Part of a small language model's weights: gated attention.
Each number is 128 + 24 x the weight over the matrix's rms, rounded and kept within 0 to 255. Layers, rows and columns count from 0.

# layer 3 MLP up, 256x64, rms 0.202, rows 79-131, columns 0-63
[[115 105 106 116  84 106 145 168 165 149 138 114 142  77 141 123 105 133  98 117 119 110  92 116 156 157 106 157 119 165 106 135 114 147 139 120 122 123 139 128 134 103 119 122 172 109 149  97 132 129 131 131 135 156 107 121 125 159 116 135  88 145 110 157]
 [117 117 126 135 133 173 129 171 168 116 125  83 150 136 102 136  72  93 133  87 134 119 129 104 138 112 102 120 127 177 137 153 123 139 133 121 128 160 114 126 137  82 126  78  86 149 123 130 140 164  94 130 117  78 101 145 149  90 115 105 123 139 107 128]
 [101  92 167 126 135 114 142 148 135 135 174 102 106 116 153 132  80 131 139 106  96  89 139 108 101 185  82  86 118 149 113 158 130 155 117 106 153 133 136  58 196 110 147 119 120 149 122  90 116 139 124 169  85  78 110 132 172 121 100 150 125 147 118  86]
 [124  67 124 136 123 116 149 125 100 154 114 108 178  69 154 141  83  97 166 126 133  93 126  54 169 128 116 130 182 123  77 168 118 142 163 122 137 136  96 133 110 132  91 151  96 134 103 106 169 156  93 181  96 146 139 118  97  80 151 144  90 137 143 175]
 [134 133 162 118 129 149 151 151 131 113 179  83 158  88 148 129  82 120 155  99  98 119  95 142 165 128  90  75 110 139 153 179  97 146 109 129 163 142 103 126 106 121 133 110 158 146 149  96 208 151  98 159  70 153 136 133 183 168 105 130 130 131 134 193]
 [153 125 159 128 160 161  92 126 105 154 166 112 153  97 151  74 114 128 151 121 132  90 142 108 118  87 116 147  84 159 114 153 153 153 121 140 142 121  96  73  96  91  73 170 122 155 114 155 166 142 140 210 108 105  94 132 100  87 119 123 113 131 138 112]
 [117 108 141 152 112 116 123 156 105 116 159 111 184 119 116 135 132 121 128 104 109 112 115 122  78 121  99 150  88  85  82 177 135  86  79  78 130  73 148 110  82 173 159 103 149 157 101 139 127 169 117 144 119  97 107 130 130 126 104  81 115 145 136 140]
 [156  74 127  73 137 147  82 169 118 126 109 112 141  88 121 113 114 103 149 109 156 134 124 117 119 126 125 129 106 134 124 148  72 103 128 133 111 127 140 100 125 106 134 113  94 137  92 120 114 182 125 161 114  92 137 134 151 100 157 106 143 144 111  84]
 [122 115 140 117 166 107 101 143 169 125 151 111 133 146 139 142 126 139 139 123 133 108 123  88 180 134 151 146 119 129 143 178 150 139 118 123 157  94 138 138 139 140 162 131 132 107 163 161 145 136 132 137 101 108 102 118 104 101 124 169  97 124 138 162]
 [121 111 133 136 121  85 142 104 130 129 129 117 134 122  90 104 137  78 131  96 129 112  95  93 131 116  92 150 151 108 131 153 132 143  59 130 111 126 158 115 105 108 138 172 143 162 149 113 156 134 144 108 126 103 117 101 137 110 117 132  91 126  60 142]
 [101 116 135  87 126 160  90 143 176 151 126 151 135 122  74  86 153 113 156 102 117 135  87 116 147 129 131  89 153 136  90 136 114 126 115 117 109 117 110  84 182 103 143 137  77  75 138 149 140 152 135 161 130 119  93 145 142  91  94 110 106 134 125  77]
 [ 69 102 149 120 105 133 163 154 174  98 142 118 110 130 129 158 134 109 108 106 145 132 139 143 164 151  90 162 156 103 112 156 125 112 109  95 145 144 133 107 127 166 179 142 110  91 175 112 118 160 110 153 112 105  88 127 164 135 145 173 114 144 106 141]
 [103  80 168  76 148 186  65 165 159 114 156 128 155 116 141 151 115 130 148 110 163 101 153 112 160 107 127 163 156 143 186 183 104 146 132 140 150  87 157 132 133 115 119 126 156 100 167 164 130 161  68 148 112  86 132 144 149 104 125 141 139 119 173 105]
 [111 128 143 149 134 176 132 147  70  77 115 120 140 119 121 134 144 125 129 135 131  91  71 103 187 103 110 133 155 104 115 137 140  91 130 107 152 154 124 140 139 115 180 131 131 134 109 123 146 155 139 118  91  95 147 123 107 128  78 129 138 135 148 181]
 [170 136 135 105  95 116 125 181 103 169 150 111 105 107 132  85  87 100 125 121  94 109 108 147 165 179 117 134  98 114 108 114  93 106 107 131  95 105 131 104 106 112 102 108  88 114 118 144 172 142 160 139 126 138 115 138  73 157 113 129  79 172  83 153]
 [143 123 102 112  82 115  86 155 161 139 138 151  71 114 123 125 136 109 129 133 164  95 128 144 126 119 131 191 140  82 140 162 116  86 132  94 106 145 137 137  99 138 132 174 129 153 133 175 131 170 117 129  76  94 113 114 143 109 139 136  99 148 145 117]
 [125 161 165 152 121 122 133 168 128 187 141 130 112  91 120 146 111 118 133  98 120  88  94 146 103 135  70 124 153  99 119 114 107 115 101 144 167 145 122 161 137 119 151 116 115  86 111 101 114 168 122 141 146 110 121 125 116 126 111 121 113 127 132 113]
 [134  96 127 141 127 149 108 141 114 131 140 100 140 136 106 113 122 100 172 114 164 110 113  86 147  89 109 100  89 139 159 119 112  85  92 128 142 118 138 115 136  59 107 117 114 137 114 131 141 177 137 123  88  88 130  86 148 115 123 142 119 169 103 122]
 [123 119 197 114 124 141 139 157 159 117 158 129 125  94 162  86 114 131 131 140 129 103  68 149 139  93  94  91 150 106 158 163 157 131 113 134 151 106 133  51 179 117 170 143 129 120 143 151 152 138 121 134 115 102 144  87 126 135 116  70 124 163 103 154]
 [132 128 117 116 102 203 153 162  99 181 121 147 145 112 148  80 162 118 160  90 148 105 120 146 143 105 133 109 142 148 130 129 174  68 142 145 122  82 149 133 156 141 193 180 125 166 104 132 163 129 137 183 109  88 144 133 133 124 111 181 127 125 156 132]
 [168 122 122 143 114 148  97 163 147 119 168  69 146  85  94 127  66  81 161 131  89 115 135 134 127 123 126 122 160 120 116 171 111 116 113 132 143 121 139 130 115  98 166 103 150 102 158  98 128 155  99 124  37 122 144 119 165 118  83 110 129 128 145 139]
 [151 144 130 139 152 139 137 150  97 106 129 120 120 128 146 131 160 119 108 133 170  85 137 151 127 109 108 108 130 134 131 154 139 109 135 111 170 155 125 112 158 172 142 140  87 125  64  96 116 152 120 152  96  87 126 149 132 113 119 120 136 122  93 119]
 [116 126 160  88 107 122 126 189 139 117 117 150  88 123 113 111 109 115 136 124 152 120 103 144 166 171  81 109 149  91 116 130 129 103  80  74 169 131 137 163 147 137 162 154 106  71 127 116 103 171 107 142 118 145 131 141 147 120 154 132 121 103 145 123]
 [126 127 133 142 107 126  78 120 110 110 136 120 175  90  85  94 120 110 124 135 125  94 139 102 180 144 134 193 107  80 178 142 125 107  63 111  98 104 127 107 178 123 167 157 121 140 137  97 146 154 111 137 125  98 128 135 138 117 140 136 104 104 112 157]
 [155  87 139 105 112  88 160 127 118 149 114 101 131 104 115  93 106 104 146 115 121 102  80 112  95 105 115 101 112 125 104 152 118 137  76 138 112 106 155 133 144 137 141 145 126 127 136 131 156 175 125  78  98 134 115  96 167 119  82 130 113 153  92 129]
 [ 68 151 154 120 142 158 107 155 148 152 160 123 133 110 116  60 140 147 144  94 111 105 132 132  94 128  90 128 151 198 150 170 141 139 148 136 112 140 142 108 118 161 147 114 123 160 119 120 146 142 162 158  89 139 119  97 176 124 118 131 114 141  95 143]
 [121  86 104  94 146 159 148 128 176 148 146 132 138 109 114 134 117 132 136 114 161 113  94 146 123 156 131 145 154 142 130 153 132 140 123 102 154 121 146 123 127 134 106 102 132 127 193 111 138 163 174  91 146 145 102 139 104 152  95 125 137 134 103 135]
 [124  59 151 111 105 136 139 135 121  77 120 103 112 103 172  62  90 121 125  83 113 128 126 119 122 136 140 109 129 132 118 173 139 101  91  95 121  93 138 115 153 108 129 113  95 140 119 129 164 146 167 146 137  98 108 123 170 110 103 104  99 170  82 117]
 [ 93 131 143 133  62 130 136 157 123 119 157 103 117  76 128  69 122 102 162  78 142 124 123 159 136 152 100 107 132 103 116 150 156 143 108 126 106 165 127  77 140 104 123 133 126 119 130 152 163 132 146 131 126 109 112 118 167  83 145 146  85 186 100 133]
 [177 132 140 105 152 112 122 137 153 172 131  80 132 135 140 126 111  89 140 114 157 129  86 117 103 103  84 100 156 167 117 152 100 126 109 128 165 124 107 143 123 131 151 124 129 104  94 150 123 162 122 107 127  85 149 162 146 119 145 104  76 140 132 148]
 [122 110 122 128 112 114  91 141 143 101 132 116  62 127 129  65 173 126 133 123 116 142 119 126 147 134 101 120 168 124 158 149 112 114 117 110 108 154 127 101 125 143 135 104 110 117 133 140 133 148 128 117 161 118 133 163 159 122 157 122 110 120 140 126]
 [107  64 147  72 108 120 122 144  97 154 154 100  97  90 165 125 138  86 177  75 132  88 119 153 146 130 130 119 154 132 112 155 135  98 114 106 147 144 125 130 135 108 148 140 120 112 150 143 138 126 112 114  63 121  91 110 139 131 138 110  96 154 119 120]
 [128  93 162  84 146 123 119 167 147  86 110 146 145 120 141 129 119  84 133  99 193 130 130 111 125 151  99 114 148 135 124 168  82 134  94 120 175 106 163 101 134 117 137 153 151 113 125 109 115 171 122 150 107 102 126 165 176  85 172 149 114 108 103 116]
 [104 125 109  73 132 140 132 129 138 135 111 148 140 116  90 131 108 144 145 113 131  95 126 174 125 140 117 152 135  99  88 135 139 144 118 135 153 119 140 117 111 142 141 154 115 175  95  82 149 139 116 134 151 131 109 134 129 121 136 140 125 148 151 115]
 [123 128 137 104 133 117 127 153  97 146 146 120 160 135 150  96 128 137 161 104 132 119 113 137 118 122 106  99 112 117 159 144 186  74 128 126 117 114 128 106 128 179 100 128  78 149 143 109 152 121 139 159 102 118 132 145 165 174 105  66 155 125 121  95]
 [117 116 130 106  99 163 111 140 152 139 140 109 114  97 112 112 111 104 149 109  97 107 116 139 154 121  93 135 126 165  93 165  78 154 100 108 100 136 188 125 139 115 185 117 130  72 107 166 121 117 108 181 107 125 128 142  96  91 172 163 112 108 105 156]
 [128 112 106 128 104 119  86 144  99 141 145 142  98  59 100 113 153  90 132 134 110 109 109 101 125 105 116 135  91 107 130 126  89 114  95 132 118 145 133 109  99 126 132 123 117 156 134 125 150 185 149 129 141 122 125 149  98 139 138 116 163 127 126 120]
 [138  91 153 147 137 141  99 173 167 115 150  90 131 142 139  94 111 127 133 106  88 119 119 120 157 173 111 113 187 139 117 128 125 122 111 108 158 128 109 131 105 101 137 151 101 120 116 152 140 129 131 102 118 125 125 104 133 104 104 149  91 125 119 106]
 [102  93 189 139 186 146  79 163 105 127 185 113 156 131 135 127 112 106 150  97 113 104  98  82 107 118  74 132 112 158 128 160  96 120 102 132 151 102 147  64 131  82 109  96 140  98  95 132 112 174 124 147 106  91 110  97 137 111  90 120 113 152 126  91]
 [103  81 133 100 123 128 125 168 129 115 188 109 119  77 107 144 107 115 154  87 176 108 136 116 116 103  82  96 119 120  79 140 143 103  92  89 121 130 147 104 167 105 174 163 130 113 119 150 147 165 129 107 102  97 105 120 138 128 132 137  85 196 148 100]
 [101 124 139 130 132 126 128 135 153 111 159 147 139 102 139 128 171  76 156 103 132 124 137 127 132 141 125 124 147 154 148 154 117 160 117  88 146  91 137 128 121 147 122 137 102 147  89 122 144 102 104 131 133 122 138 150 130 113 122 103 136 115 139 103]
 [ 92 150 159 144  84 120 141 126 154 140 141 125 126 125  82 138 110 139 149 132 112  90 111 124 148 131 131 117 160 128 125 127 157  90  91 101 154 108 130 156 131 143 109 126 111 108 131 109 143 124 146 126 108 107 122 130 115 144  82  99 100 156 112 143]
 [122  96 164 142 125 118 129 152 137 139 116 169 126 106 150 137 100 137 139  99 106 102 162 100 151 136 150 184 132  88 165 163 102 126 130 133 119  98 164 135  98 107 153 139 111 134 104 110 137 150 121 124 127  57  85 152 118 114 108 130  89 141 137  66]
 [122 112 138  96  93 155 131 157 123 140 129 140 152  74 140 140 108 117 146 128 115 132 125 154 126 112 136 132 177  89 133 162 103 118 100 109 128  83 153 158  95 156 150 144  92 132 119 114 118 120  99 144 111 105 111 149 108 137  85 114 137  98 149  68]
 [156 107 148 110 138 131 139 145 150 152 134 101 132  58 147 119 119  59 159 135 135 108 122 158 119 134 116 143 117 131 108 160 102 112  97 126 120 125 121 110 169 154 129 176 128  77 149 159 170 189 145 157 103 126 102 101 125 116  96 136 136 156  84 118]
 [149 142 125 132  97 169 116 142 107 121 111 105 132  81 119  94  82 105 119 116 119 118  80 151 154 176  84 134 103 139 131 129 143 110 108 123 115 112 158 111 161  99 134 107  79 105 127 104 106 188 116  95 139 132 124 155 106 148  85 118 103 158  77 153]
 [116 144 144  97 154 171 134 145 110 119 122 144 116 128 117 110 167 122 117 130 152 132  85 109 110 120 121 124 128 112 134 153 150 113 124 101 141 116 138 109 127 150 137 114 110 131 144 147  93 134 137 124 162 138 100 152 168 111 132 104 123 122 159 141]
 [181  95 125  84 111 138 107 159 130 117 125 129 121 116 127  36 115  90 141 103 128 131  93 118 129 129  78 108 133 132 118 137  63 133  90 118 125 108 151 107 117  98 123 145 111 160  81 120 137 140 137 148 113 124 156 169 159 125 160 100 104 146 121 115]
 [155 110 113 132 101 106 111 152  95 129 126  99 130 122 119 115 132  76 137 115 158 127 103  99 142  93 115 106 156 130 131 132 110 152  74  74 120 138 110 156 158 143 165 142 140 142  77 104 170 154 120 133 122 117 138 120 121 145 152  92 159 125 142 117]
 [156  74 145  95 144 115 118 152 131 131 146 158 164 110 114 118 110 130 150 121 160  98 122  97 169 125 114 130 138 114 100 118 167 128 156  81 137 137 159 134 140 146 134 145  66 116  87 184 131 139 146 131 144 126 132 157 144 132 154 127 130 140 110 154]
 [ 99  93 160  86 114 126 131 165 144 143 123 110 116 147 139 126 121 135 147  62 128 122 109 171 146 137  69  88 167 172 120 145 128 110 126  99 146 112 147 132 122 141 141 112 116 144 134 157 105 147 118 112 119  89  96 153 113 157  94 114 120 153 121 135]
 [ 77 150 144 144  71 151  95 117 125 169 161 125 172  92 142  57 157 152 114 107 138  93 126  74 159 131 132 104 131 153 122 151 123 129 110 128 160  83  85 118 123 123 150 151 136 150 129 149  94 132 120  97  96  89 157 115 157 126 137 127 130 136 185  99]
 [152 129 123 114  59 104 140 131 127 101 107 118 142  75 100 107  93 117 118 116 111 117 129 134 130 116 162 147 116 121 121 175 133  85  79 135  84 126 120 160 147 164 159 164  87 117 159 100 125 161 150 123 116 124 125 132 134 163 118 113 102 133  85 139]]
# layer 3 MLP down (transposed), 256x64, rms 0.158, rows 79-130, columns 0-63
[[112 130 138 115 159 160 127  99 117 136 119 161 161 121 132 121 103 128 155 156 123 121 126 163 130 114 129 127 120 120 145 154 174 101 148 130 117 133 104 130 115 146 154 106 103 129 110 142 122 116 177  99 158 128 159 137 129 107 110 116 139  81 125 133]
 [153  91 135  65 107 116 116 121 107 175 111 150 161 147 152 165 160 123 102 142 136 134 172 144 120 115 133  91 101 115 106 101 121 153 152 105 158  98  81 111 138 184 122 156 117 150  90 138 124 147 146 128 109  96 147 143 153 114 141 121 158 121 153 146]
 [139 170 114  77 106 172 133 102 133 163 105 126 174 137 135 109 160 134 167 131 148 112 107 100 166 123 148 119 118 126 101  91 111 118 115 176 149 138 102 173 132 132 133 151 113 129 103 159 161  88 107  73 117 173 113  64  96  94 146 102 124 150 144 100]
 [131 113 100 117 155 162 114  93  96 133 129 101 167  75 158  96 107 116 100 115 123 160 164 144 178 113 143 128 127  99  72 143 128 111 176 137 100 118 102 133 140 129  83 118 122 134  88 124 139 128  82 169 188 167 131  67  94 123 157 170 133 115 139 156]
 [163 141 160 121 110 151 134 122 139 133 161 149 150  71 133 120  91 169 122 150  66 166 120 203 141 133 116 122  94  92 154 130 109 112 111 169 130 123 102 117 147  98 135 118  99 169 157 123 168 163 139 135 117 135 163  90 145 142  99 153 136 138 103 170]
 [146 124 134 163 193 156 149 130 121 163 140 131 119 103 125 122 150 127 138 138 107 133 115 135 136 155 131 135 140 131  96 118 183 133 132 120 108 103  96 126 150 141  84 119 104 138 113  84 119 122 118 138 121 125  77 137 110 132 133 128 132 150 124 104]
 [ 87 170 108 164 162 114 116 124  95 173 156 112 101 160 121 121 131 121 119 142 156 118  74 125 151 101 103  98 141  73  93 163 137 123 136 132  84 145 103  97 111 128 137 139 117 140 125  93 153 134 147 132 122 147 135 130 112  87  66 164 138 125 195  67]
 [164 117 196 126 135 150 123 178 119 101 138 166 156 138 156 116  86 107 120 173 163 170 127  94 126  61 125 100 139  85 112 123 128 118  88 160 156 122 100 107 112  45 108 164 129 108 193 118 132 154  77 148 111 129 139 131 101 161  96 136 111 160 163 120]
 [139 175 124  76 152 119 126 106 122 114 134 170 144 152 140 153 150 176 137 120 140 125 158  93 139 160 168 133 144  91 162 136 123 162 134 164 170 142  67 120 121 125 163 115 177 135 158 135  97 140 139  83 110 113 130 102 110  89 110 129 125  92 116 136]
 [160 174  93 159 119 105 132 101 105 132 148 129 126 121 155 128 129 130 105 134 134 105 129 137 104 154 146 118 138 158 145 128 146 113 123 110 165 131 173 102 136 100 132 112 149 153  79  76 130 113 170 134 155 101 112 114 119 108 141 130 111 107 166 143]
 [131  73  98 103 125 158 122 106 114  77 184 134 157 106 137 122  23  96  92 117 137 134  80  83 109 118 131 103 121 132 135 122 123 152 133 129 150 170 129 159 139  98 111 140 157  64 139 145 142 116  61 142 150 165 190 116  96 121 140 124 138 150 154 140]
 [ 97 158  97 133  92 107 134 119 128 135 161 155 115 160 159 158 132 142 108 133 147 144 116 166 154 183 151 135 130 176 116 116 117 131 132 114 146 125 139 127 137 165 149 182 109 150 131 113 122 173 139 116  92  84 135 123 167 158 131 137 174 121 122  88]
 [135 147 158 144 170 124 112 103 183  59 132 117 112 157 154 108 104 107 156 120 134 156  18  89 159 123 111 171 116 132 111 133  95 126 151 166 122 103 101 139 153 127 104 141 111 155 130 171 111 167 151 134 134 120 121 131 116 150 127 117  80  59 130 137]
 [114 138 147 119 164 107 136 115 138 155 130 120 145 130 126 117 144 155 132 115 113 157 132  78 101 146 131 153 128 159 116 142 119 138 154 118 144 154 118 113 142 143 124 125 161 124 134 135 112 114 122  95 148 162  77 140 154 148 144 151 120 121 149  97]
 [141 104 117 123 123 135 108  88 122  82 100 129  96 107 126 145 153 130 141  92 121 125 149 152  89 162 156 128 106 127 116 151 100 156 149 145 141  96  64 135 139 172 141 102 112 130 126 139 115 142 167 111 139  91 114 131  80 126 120 124 144 106 119  62]
 [143 123 130 115 158 138 121 135  96 135 154 104 138 135 166 122 133 131 156 158 132 108 147  84 124 159 148 183 143 132 128 149  98  95 126 128 140 173 172 125 118 133 157 147 122 112 127 134 135 127 108 144 140 108  99 114 135 130 129 110 137 140  99 126]
 [ 98 200 127  88 158 112 128 123 119 167 105 118 123 112 134 168 137 135 131 141  96 173  90 172 150 163 144 136  98 143 121  86 119 153 142 103 124 133 138 135 138  66 165 131  93 132 131 138  90 185  90 107 118 114 106 136 153 116 102 111 117 110 146 130]
 [130  98 111 134 117 110 131 149  92 139  95 137 120 102 126 144 128 152 105 135 103 154 115 108 108 109 148 124 125 120 110 130 195 127 160 140 139 143 151 145 123 136 112 132 184 160  99 109 128 141 172 132  84 114 126 184 165 140 163  68  94 118 114 125]
 [122 181 165  90 124 131 159 151 165 132 140 117 114 119 127 101 140 149 114 160 156 160 107 153 118  87 104  93 166 113 140 104 132 114 132 124 133 135 137  86 146 126 228 132 115 150 178 146 153 139  98  91 106 118 154 108  91 148 119 106 127  98 105 156]
 [ 79 158 161 108 121  61  84 120 130  97 122 136 130 144 138 141 100 121 114 140 166 150 157 130 125 150 143 108 131 104 142 163 102 166 142 128 117 116 139 152 110 140 108  88 163 145 175 145  83  87 120  92 124 157 131 125 173 124 148  86 107 161 134 148]
 [146 133 122 126 150 155 145  87 155 125 181 161 141 135 150 153 170 150 129  64 128 148 110 111 114 101 160 113 151 125 130 120 100  89 119 122  91  82 131 140 132 156 144  64 119 129 133 135 134  80 125 153 101 133 120  98 124 114 174 173 122 143 158 157]
 [117 131 150 138 116  86 125 144 113 118 152 100 133 122 144 119 141 108 153 118  90 142 136 129 127 139 125 125 136 152 106 129  93 132 144 122 100 147 125 142  99  94 113 160 139 140 127 169 121 134 107 142 123 145 148 118 173 113 133 137 127 145 179 120]
 [182 146 103 107  93  82  84 174  96 168 142 110 136 131 130 158 109 112 127  95 112 122 139 128 134 137 108 153 183 127 145 130 102 132 154 110 189  74 112 132 141 192 170 182  94 158 121 152  91 142 135 147 117 103  85 149 139 129 176 110 127  79 153 160]
 [139 187 134 128 137 151 145 104 102  96 137 135 125 109 154 112 139 153 114 154 133 104 109 142 109 116 113 151 138 148 146 159 126 174 136 144 143 166 153 116 131 135 114 117  76 145 122 108 180 148 126 167 137 161  87 118 132 112 171 139  99 131  89 165]
 [137 141  82 147 111 111 134 106 105 143 125  96 121 124 121 103  85 148 109 144 154 166 107 121 159 143 148 143 122 134 103 127 127 105 163 141 103 184 114 148 101 120  77 114 132 129 122  67 146 131 157  84 124 107 103  92 144 136 122 130 134 144 110 116]
 [153 111 130 152 165 139 121  79 161 125  91 116 118 127  99 123 148 122 114 130 157 121  77 125  93 137 193  86 124 123 171  89  97 130  87 124  83  92 132 114 124 122  95 141 126  91 134  83 106 136 132  77 119 143 139  94 123 158 120 116 112 132 169 148]
 [118 154 153 144 113 120 118 159 128 127 136  93 135 134 122  98 132 128 114 156 110 140 163 127 128  96 124 116 129 122 118 114 136 120 164 151 109 146 159 145 161 131 140 168 132 155 134 146 136 144 135  97 145 125  62 139 126 147 112 141 130 128 116 119]
 [113 112  89  64 131 167 146 141 126 143 115 134 154 139 142 135  83 156 131 164 140 119 128 158 123  94 168 104  99 147  92  97 135 122  75 125 152 138 172 138 131 155 113 122  85 101 146 111  95 105  99  67  98 120 148 124  90 108 153 133 109 182 140  99]
 [135 113 125 109 102 147 127 111 143 143 142 123 154 113 125 152 104 142  92 107 125 113 157 110 171  96 119 129 114 116  79 111 137 150 138 132 119 146  99 112  93 118 131  97 129 123 123 128 127  80 125 131 126 146 143 134 154  94 162 127 152 156 125  83]
 [151  98 145 116 159 122 151 131  79 145 117 144 104 154  79 105 143 102 134 105 159 189 152 145  68 131  88 132 122 164 154 148 104 114  94 160 116 153 130 182 114 107 146 124 107 125 116  77 117 149 115  89  98 140 115 154 127  97 121 123 104 108 152 142]
 [141 160 121 126 155 166 101 116 110 126 153 121 123 163 135 162 104 128 124 135 115  84 179 125  95 115 152 137 135 129  81 143 158 125 131 128 106 118 117 152 130 135 135 131  84 122 113  76 127 116 123 110 103 141 130  91  72 157 106 111 139  96 110 114]
 [ 98 162  99 111 102  92 123 107 141 142 129 116 146 100 124  89 118 152 102 113 145 107 124 108 136 134 144  96 154 150 118 110 144 119  90 152 109 130 112 134 138 165  87 138 145  83 147  95 112 112  92  87 108 127 142 131 177 129 137 137 124 150 112 104]
 [160 137  72 196 156  89 167 174 193 118 128 131 113 161 143 157 134 123 136 150 124 181 112 102 135 144 101 127 196 109 108 155 107 149 128 109 166 140 119 127 186 110 155 157 128 187 104 129 108 170 122 165  54 146  75 112 141 169 119 163 117  90  71 102]
 [161 114  97 135 139 127 132 113 125 117 127 116  99 157 128 160 108 113 116 136 111 105 125 154 101 135 116 140 127 156 156 152 102 135 128 134 113 113 130 134  99  97 120 115 121 157 136  91 148 137 145 126 146 118 115 124 108  96 155 134 136 101 116 165]
 [119 127 131 147 123 143 132 117 147  97 144 109  78  98 113 130 156 152 115 130 116 150  90 107 134 124 180 127 154 132 128 120 140 186  79 109 124 121 141 137 126 104 154  88 138  87 140 141  65 122 103  95 127 139 125  85 124  89 154 175 136 160 113 131]
 [146 127 132 138  99 157 111  87 147 137 145 102 102 103 113  93  88 139  86 118 179 153 139 117 110 125 154 114 154 158 111 137 103 137 128 151  99 149 148 115 104 116 102 131 145  62 115 214  97 102 140 140 121 126 132 121  73 116 138 148 138  78 125 118]
 [145 144 149 108 140 149 114  87 104 130 149 105 141 128 128 124 146 133 110 135 146 143 140 117 127 111 132 149 137 155 101 132 119 123 141 138  88  93 106  91 158 121 137 128 135 119 123 170 109 155 105 162 136 124 130 122  99 118 144  90 157  93  74  74]
 [143 141 123 139 141 150 123 108 107 130 123 137 108 145 145 140 114 156 115 122 133 127 124 166 152 122 144  93 125 123 127 116 103 125 150 124 117 139 125 136 133 115 127 152 106 136 127 125 129 106 174 119 120 140 120 111 145 137 104 128 112 140 142 141]
 [ 94 155  72 118  82 131 146 103 130 158 132 184 148  93 169 149 141 158 113 154 128 120 117 153 109 114 162 121 130 146 112 115 103 152 124 127  92 178 147 135 121 168 127 130 135 139 115 176 154  91 100 132 103 123 183 119 167 121 146 108 120 100 192 172]
 [105 129 106 111  87 137  93 108 100 124 170  88 143 164  92 113 116 151 160 122 116 132 110 139  82  96  68 127 153 148 174  95 173 109 116 141  98 143 100 113 144  92 126  96 125  86  47 143 114  77 154  90 146  88  91 138 163 136  72 112 153 161 134 102]
 [136 140 128 137 178 148 144 113 114  80 112 124 106 134 135 100 144 147 155 165 129 141 103 143 119 132 114 130 116 133  91 136 148 106 147 138 127 128 140 134 113 118 137 100 111 145 171 143 111  97 109 134 132 106 113  90 126 128 129 116 143  81  95 117]
 [165 154 147 159 166 147 142 105 117 150 144 122 114 118 163 105  97 157 139 125 138 151 111 121 136 149 150 162 154 141 133 130 178 139 144 130 138 139 137 120 145 113 144 136 127 138 125 173 118 116 113 114 142 158  87 119 130 115 128  98 125 138 131 124]
 [118 122 173 184 161 125 124 146 154  99 135  89 121 133 119 150 119 189 164 129 105 112 134 106 146 154 171 182 143 112 141 200  78 110 101 171 183 118 160 136  99  76 124 123 110 145 129 114  82 135 124 132 141 100 117 159 123 129  99 133 109 100 112 109]
 [142 114 111 117 129 126 132 122 113 135 141 138 108 141 123 121 106 125 159 130 110 150 147 142 148 128 124 118 152 112 126 187 150 143 162 120 107 124 177 104 114 124 144 104  97 149 135 136 111 111 156 119 161 145 147 153 112 104 109  77 160 123 184  96]
 [165  93 129  81 117 149 133 140 144 162 144 133 125 107 135 119 118 168 147 155 135  96  91  94 100  93 142 119 144 166 133 106  99 111 105 124 110 140  85  99 160  73 101 134 140  92 145 118 122 150  55  74 117 160 147 139 143  91 138  89 174 199 115  97]
 [138 142  70 112 120 152 156 119 134  61 113 140 127 113 135 123 176  68 111 111 116 151 131 153  98 114  93 107 120 100  88 137 109 143 135 167 125 108  67 128 135 140  91  77 113 114 105 117 147 132 134 130 156 132 130 119  96 137 146 169 111 155 127 144]
 [133 151 113 154 112 118 115 116 156 111 132 165 109 117 149 113  81 115 141 129 122 102 127 146 148 121 160 103 137 144 105 115 152 107 180 169  84 125 148 142 131  89 136 119 130 144 157 127 154 147 136 127  91 108 138 109 101 115 149 118 130 137  55 137]
 [199 157 141 111  95 135  65 115 106  80 110 142 143 164 121 158 107 105 146 134 189 210 140 126 116 137 109 121 153 128 115 114 147 137 118  93 178 131 159  78 112  84 115 143 123 119 134  74 125 104 105 107 152 194 142 126 118 102 124 115 114 162  81 118]
 [154 147 144  69 150 119 113 139 116 139 123 117 107 129 131 141 102 145 123 139 114 127 107 146 133 147 121 152  83 143 146 124 145 133 125 120 145  92 102 124 114 148 153 127 136 106 149 148 104 140 122 127 138 136  96 123 132 127 156 122 144 111  66  76]
 [102 112 105 173 132  88 147 146 160 113 153 147 114 136 112 118 143 145 139 144 123 134 131 100 122 135 146 127 158 163  99 128 129 131 164 153 112 126 112 128 103 115 181 101 124 161 115  85 112 152 137 128 120 155 177  90 154 115 164 124 109 103 144 116]
 [147 117 129 162  93 154 162 134 162 127  84  86 102 107 145 129 103 149 115 135 142 167 133 119 149 117 116 148 141 160 143 138 128 142 116 157 130 119 132 172 131 154 134 122 124 106 137 127 123 115 147 129 121 116 127 127 133 120 144 152 114 166 188 107]
 [170 131 138 125 109 118 169 135 121 108 150  86 171 137 124 122 148 109 153 141 120 125 128 161  97  91 135 178 157  86 155 126  96 139  81 164  75  86 122 139 121 144  97 168 169 139 139 148 135  91 128 143 129 146 139 134 135 145 157 134 104 155 149 152]]